From a checkpoint of a small transformer trained on Wikipedia: biases.
Each number is 128 + 32 x the weight over its row's rms, rounded and kept within 0 to 255. Layers, rows and columns count from 0. Numbers have three digits each. The size before them is the row's rms in percent of the matrix's.

# layer 4 MLP down (transposed), 640x160, rms 0.0309, rows 500-540, columns 0-79
099:131134136054071140089118154121092186144092135135067126133098163161080135144174086129123208117114161156131077096183114089140155175153121180129130114137156143097079137117181077137049114173098191144120137183109082081069129143153153166098148148
098:128119193133171133163125127109155158077132135081158172092147123113115090129063098124059141128129147134097141046120173141142104184163140154103106127127069117099144127143136157216171077136179000098128131115106171131138063145150106131076109154
098:185142161129157095159148107170116108151078120094133097122201076081120158082106125145189170150132135146180155067106162147185130093164144146122134067093165155140138099123108147158193090123091152109099136135129182101079176116098145056105111156
090:173119128122160161150078125087084169101119194093106180111120127129178132109173144172107160141106071076103160123115156110125135110165120121132178108092114133098106092172142113146066115101081163081121110087146169135119132086146140107130105089
101:150086136150095139138145105068116131145134121122150115097136166122083142072072140156083157160147123153107120091140163109195117195172139135157141106129197089084125097091142126161138119185141034151132119119100124065142042156113142193111157107
099:184164141125103133128129133101124196117142128152113101143095107145117111118067143149149127114118139058114134138096036114058087140095182130127116131077148128180133127107157103034132116131079145096099122088154099117109134125106166150139138121
101:098188128041129160152106151147038175117108132061195183086177113119138137150187117152166105080107100123087104102123141165137142145142123122141131143160104096117152102140136196140161148149118104110131165114108059111133122083133131096157095103
099:174161098102061156150103115131067151115136102115074086147077131135136238160187097156053120105091179193108181084133113110164134142115120182150138162084110139100111112112180094117119173133134151077104097148080193139154104152136100167159150160
109:179126090103132169167138146117087122141163113135156128090119098094141127157105139182146154123137115143107188125182100108089150099187138160171060096102155119151158154138151173164156145081097178128106102148121154179131128046156083171099135142
104:098129108163097130137095103121158145179106102090108086071130100118118113161100147165105154126201152109104106144208165101076157148177160158119133130166107151144075096255146136111132093131043153135125136087119167151155148087106121107110151108
104:112137138129124100141129049134163176107099075132083145103127119124075150111099149091074108149133100120147128164126161053139040133137109180120147170116084071093085088177139147128134152125125161134106097131074125136123131118098155149134084116
095:081078131107144176120159190173078149109120118148136103077103105139090127133079079117147165144195130145166095076168145115083157147157074092166152065107152098179160073170164111166135124124136088153124119075082104107104146195101118147136106136
104:170132105136168110137108069110126155158131171166103184204152086090184116131168163154157147115118176141107133141114104093208117141129118129092088118102110146108137118062119057154160123092151122178147152114128160100094098069124154122134084127
095:140095154099162100164097087165095117098147139153131118128128102162107115154078147132118064102165105180144148132110102121094160113185141129088061161117110130177144130148116131173207128172159145156169144130114140131181177134082108090164067151
099:125132133134089156087137112135166101110079123201101055147149100126184180142102151142087164091152172101084120156094111160164158176163140145163132105120131155138155168161089180151141104118174098088106127147099100127088129046106105163150112085
091:147128090084182202148076155112106156070145121076134152202153118156156137155057160159137099110167191110093116145174173080134095066165131090140125140117136131074149203152105115183085121152153073151189114152133109102111196103130161144107087087
112:149109106119138097108087167134088100167220153158051147132129106130096181166148150126137087123129136132125062075150103143126132086132084111173180116140160102135174063168134126176111126096142146185104111147176065137119104128147069103109123131
102:164166109106150131136127143158115156114136134137093151089103166125134114113120069135091125171146184088113161156140142095167139176175108096131153072126128115137123126109134119161135122151145072103156162117173184128061204110164125124137086111
096:146052128115108168107219130178139123117114135109122166178105145147102153133130082125124168081151151136149113134129105114116124117197163106146192097141172109124156144139139159174123082104129085052148115139108092113076139102091112142132178074
095:105082117144119166086150148151071088142163085081098082115154122118137109160110156137090112134160135044112190082149171161175149150078078116065161146101137111094133116129151169139153158133103104163145144135177202121137151147146065157085141133
106:110068122133084067093108192091178115090155142126121093124076173116153179115125128147133110205138079167047137089152141159076110155146203138133102164096171128091167087136114112146146082150099156189101151136196161148128100068174093095092162149
101:103144117094152084032096150145138129092117161174127172095145114093143106111071143150158116128153145175178139144134138160059085134120150131111110097164121178072105130203124080181160086154110102089119161135124095130126129060081185125115131160
101:132116119168122162141120110110124137145128116130142128163166152133059132165081135091077137085096154175119133166123101100147142150162142110189095169152094153192165156069132144088113156158112118117118134169185073125132126104157164111180124102
096:179087194108137074099158154122181114135129126097142083170132153108148182113155168107090141101149150118155099155157176175068124128126125185149110141114050153152119078089119139104097114113104158074110160133090216137086043149078117143104124154
095:145130117101161162084119162131077124117174152123157144068071104106149074138064091159101120060114166186154125146122119129158145058167155093117179111075130219122109147132111113156100125082122104106151138152131132142155126091156127168113179221
100:138154137143087144117177156131086114155121109175133121172160159099135160105126111074154150109116107122148121161109136124147155100146089092112141199108090069169147174104094126189114153109137140116137109138109140103092192020118180112108161107
099:093160166081097115183121077141113169157117159113074151128163081127127130155153113184154168101165046178119174144098165095121113149108139102105102109141089111178055129147122122143160068050129078161113145148136126078182153122177166152068106136
107:127084099133117098127172113147146156128076161113159136151071136113162122120118147083131159123129183092133167162153127130162088110091054143172134155105119119104102073087160191136151129179100091111136131122115139074102139119135085166129153098
102:135096136183133167180149154177117246157096097115179144162128144084132060071097075163148168128113116151142097193124138138136087164092053133170156124110152076129100084110124080150127130126158133081154131100147129124086146121087085119121103139
094:133159129162114071097149161099155136154172092098133083052171139180143168170126149129127176105158092159103124190131100077125206107150074128092169141165097112064090098135084107152154099062134099161159123192137109113103161137116111146118142155
100:102080138183143090152108065097189108164079125115127121158103108092145132097112146138143151128079151166081116134113206130145104173162114186104083148161149112095122140165064160146166111116134157137144127119165127093130105079142083130045094118
104:165104128089130120112114184150176131126144087137125089109079148125103157120101160084116071152150118155037141168160079106133139094037142092157152142123083142111164133121120161126156075111185156102124116158107091146075110103121128119167172200
095:117088107115121105168153135130162080170125098160129140161205082122164133129139143107080107109067106094180127149104130179068138138108118151135173089096122093135090116069190121164157153121097134176155124063092132223084127111137141108102115185
098:168127125113181048176118129127103164140099094201166093122125117095147128148126154138129127063098148103128096175113102140129117125113139084152060129127103110206138163165156139068098150183167128149123137118119139167122162088091186070172150086
098:067172137106165117141137093153102137156086126137098156084142173197075170135083070184106108108097189109098095131112177092100134160104098077128156207133162168069088116166151123189140151124194144093167130093130107165133167153107156112109128120
100:169210110145195157156140145147084137093145102102134101085180142136089154173125151171120104101143122087154130179184168089129138051137129113101088148132097104088091094111077117107133132137089122135167134156102166133136126148151142131140080159
100:093148104130078091119197052149166134071132095184110079095178148125129105134101145074108110114122127169131128141084155057087100163085114112150155138181154133138133125142136082186133154128076129102122134118196090031157106121168141146122099124
099:164142103166085138145192110064145075103158127109116139112108100145184055125130106086099134119128148063112115145094098192096166144100186112138097078121151113171138155112175114109079144080157092115168145196128132097098107105178128149190098093
107:115151128144109130132128132122093145049132154135136077079141109138172137133157091132150104123128196153141141103130093194178096063167125124086110112095147176152074165154111090159102068169122197149106150161153129124165112146140135106101150050
092:167128190184138090142178097117117079086139067134098130112156089094133077124114134097080097082114160116131138125217150123140133129148168129153127136142121150205057126102083111107168136082173111131166136151063129137186147093139155103138087078
099:127137164129161129098082079074151147120085087165132107180143105131151081110113109105077154151104156129163109115161139145188164090087090132165138106114173110137142147092143179059083142130090155175087140141174110151085168084152175131117107172
# layer 4 MLP up, 640x160, rms 0.0848, rows 501-540, columns 0-79
099:112121126142097106075134111132140086141108177095145072115130165149169117140157102103175111123078169186148115091149125087091110117168164119117090189140122132168183181147104097090107127185092171139170093130091101080141165025068112101175102041
105:105097141097143140086113128124055108135146049111151099133168063129169103183137128147202100064148121174165148136140167165129122100200148095112170149083114140164099151175165151140124122080120160145120142102124153192164133080197129142184119139
094:093157159166098056163178142089148105150148052180099094187172149125119130103136085121128142075105169145123162180152082156120126121128129120131125166135136088111179183104129148105153102145102046130091186164081079154136109115117191123169191166
097:156065091117143106146080107140054111169107159123136126124142136089134094124155130147145146126149100083162078168149141162118190129161114130165104119126104160209141147170136176132157148145151098114183174095075160067119119122091102132186059124
095:150090127097163177148088154165116153090119130140139116118092094123148120152154185129158123150145111131182163113148180119177141124122117081114149168172164029087108116162096163125073078118161135112089120099079130187171102183096074171170104104
102:105126142174071133168138142103218044114122174171137149148135202116096106108059137116142090124122114159119177149066135144093145085141107140123101112151153188131107119117109116167133118152146079188105077102152190150135093103082085168168183137
098:117059156075169053164133121128157093178113120146166113126167184168079066091117151157145163160109105092159100201060110111131114160153089052089104138187068121158134119133124146115117121167136164153171136178130040120126094097114192107177095138
106:137068150155108126107176114143152122116166156114116123137154163040082145136126145100161103100064124188127159181152163168093128084095114099108065115113081139111123097130181133085127191175075102100103116149100171120199184129120119060101154146
103:128162124116085167103131092130105124047074151125085149149085128127146136155112112079119107103180131107143140187118049153106124162236131123148091096175097182133150133128142104179114158135093151148055158122161113125084156156158190112124113057
106:091110113105146154090081199152143109164076098107097070173074153096140131033174130135134128088118133104081111170182129071133166089129100148137197126110129184136231074125131183126114132175146188125101144192145150131122161142127119087119158131
096:124122098103096112095159104102153164153163111190128086121178100078161088097162189151098125118169149160086133157121094091164092157138190153132133183090045127163133178069118133133114137132115146082101160182134118136113110108158162131157125143
100:086148120119076161125129132144166123113155086159151087124128183125104135097080145094130081105168151095171183107114141140098140110100120152128118140142144126085128179133129155212067143195053166130127176164132201150114132158146113093146143135
102:145099141133144176116150140132142185115107091156166162082128105110150166114111113137106117163124175113132170104123131110150083208103117120145153168097162170095153102125137102087092097103135100126132093140139135114115089143113141120163198141
098:099160136116126167164102147190115165170119106121135128133086147170154142103150112162115157189132117152161170129155132102125126190102171119129147110149104129080080182210131101117084177124117173117120089143160085114100094124170089146126065100
091:136111153164103111115173118144152093202107130144070077064097153094104073115197112101126170175171116139197157151091111122128147167107126171113101101135145121147100101093166184075153116156115173128153149112121180117166086116112172127151143108
108:162110130137179155127012108126134119083195151152107027114079125064142112128115170129133144112146108127161151137136143139119124057138146167172045134100166118179162148161125158123152182154144149169155086097139151130159113123155099120111114114
106:146110119106184134108099142138069099073144107158145131174108098110133030139173169116129101130088138133118088111132074141102075126179139099141094101104123166136140162076128144149176147181050134113135153123180120138106155079110139132164163127
099:135088183117125132145174147100119099102149091198140115120135146136148133196132164177080102094122133141156129186087116132131102136127060119135157092205156117114130086115170144059095178130133153118106143105097160120150128159076082123110075167
097:132163066114143112147122122159152134079144082169118128158113135096120160142159185127096128128086122093122132129134159181107135180164166148188105091101124179134118098126085126188127130171164111028113154131094079170181133191066164152099127121
099:060172182111202132131146122118076090123132128127091089117053152073129120128153113174140115091100138151155142200195115171134110156101039166179200123184140122074137128155139139150151105166087101094127107171089162055103173160157120151146122106
108:204100080121129141142143150173188107117195082149171103131118071155137152174074183146114179121103129135150131125130154129133171135127176156104147090130113101112152118104092120115104159115150089119012151042116095132103130179174113127128157109
096:169141159095143141073091122084170133123115124127099128118026146119168130106100070092183118165170095154109118103129131162094107087091102097111127101104163123075124104176098122187095080143142163067135118088063168148147097152098171138082148185
093:113122121149093182082070110104124111115154120174141201099159121149116065164168145208142114124143166069116138144144064126158125139133187115126120109131136124099107152122145087133126153130172077117136168123153069100114211126138168173176106140
098:148159172096080121139145176093142174113144116106121107110131108157157173092134147128138133224126147103168123061155096106099169179141110164097148141166061046129139129168132087111122096149159117178140130102124071111108149180097149128138094121
105:102109150093145102155072085121119177135176106117136067033124108159068121161192071180141134167146153124201146123119155127130121143121128105116190115102158204097103131136140069075123108138166174141074095161106136146127145117125080118132166131
104:113132141159191139104125129079083128072133149097131105111128167151135152132136117173165144165200101140140130111185138155181093101175069152126155140143180152101178129111064120157076140097093177094119126157131150172178069096137102132160148093
108:178173119128103131173146153118111128122120128088130087149106115185106136111144181106073148146128120162147085170152133113084127131125088083068099156165185114157086132174126149140156170137108164148128167116096065132121055133138067111102167127
103:113113170147143149182133175083120120089111074154107189104075114161131167104104175124180120079165114117154104178129069108150143164143114105096152083103144079076105129148114105187149086106115123092120134148173055114123191128077131179096137108
100:153156163135183138133098138123061150175137185142180132103127163065161088082167166114179075109095153110164099130118139148149088194112112125153134150119141142119129126089176101143079163123153193109084057101149115141147092097091160098154093057
099:190158104103160136124124123171159146122058077145138111149088114141177132126130139151151141055173120069115157063083146153131175152109138115079230202079067126147112088117152109111133131150088122080122177145095156131155116109085166124116176148
102:161161108100115148121104043124121175174192127151083108197118089150137179175145090120167132129095089109152132117118168063121096155157069102089113143111183136163126103070176117121154081081111087121108160100135139170175132130111140110122106123
100:144144114122163147105084144125091191161093191109100128082093222096123118190111138161151141141143115143121095117138122127133110151129109148128141110151089151132197129135111121145129065103202078107122140113138111062172080136180123102083106083
098:067146135172082186125108129110161128092135126107120083140165155134139144134086084104114096157185115165181127112140042177144116153134151186133117155131108095105056095130103105146166133178104088082039157176106111094078149156124134168113090149
100:165085069183086126091083141136120130110116148097162117129112119099127196109091180096121070198137134165098136128118070164101145113119111161228129102134114137123124172144122160113154135165081179162132085100161169077065099159147125168124093099
109:150085095075137121108111175126169151132129166168096103118156083159144210176125134126154123121156118073121134092154119175156119130167109134108117112121141134150146114118165073083159095200170068123076130128121102160134154103166132091134133104
099:118126125124196159115067187150173089091131105095183134152114094172112112163062152157155130133135111107148171177150148159088105105128118094162133126141119157080077095170122101080189100111182089111142074123049150151080126113078150174142105133
105:123122174094136153164131117175178160068162095103106195147104178066155119086097163183124124099117099200120101114135149183154096121119067096131169151158082143156105135153082168091100123170116140132081082115084138065171092189106139134066151156
105:143116157134114130157136133124177071163069085143138158127127128096092145171159131145160122171109135080167147075053103099161109121109179142179097164139112097125139165125132117081161160122093042091116148097098192140078131135126136141111098172
096:105156115114136147091064123101173108141107107117163049140158120118183154175144122145142124145154150113149133187145132135069131151115067185112140144128127143192161131124109112130120149126151197136080100120084073082156142166082120106111172142
088:136115140101134103165107183138120094122144111072100189110107189223090105166064190131190122106120142088102103138137080113078152167112103189072137116092148145077197060124055124160115148116100137094126144098115095146113130158142159137183152121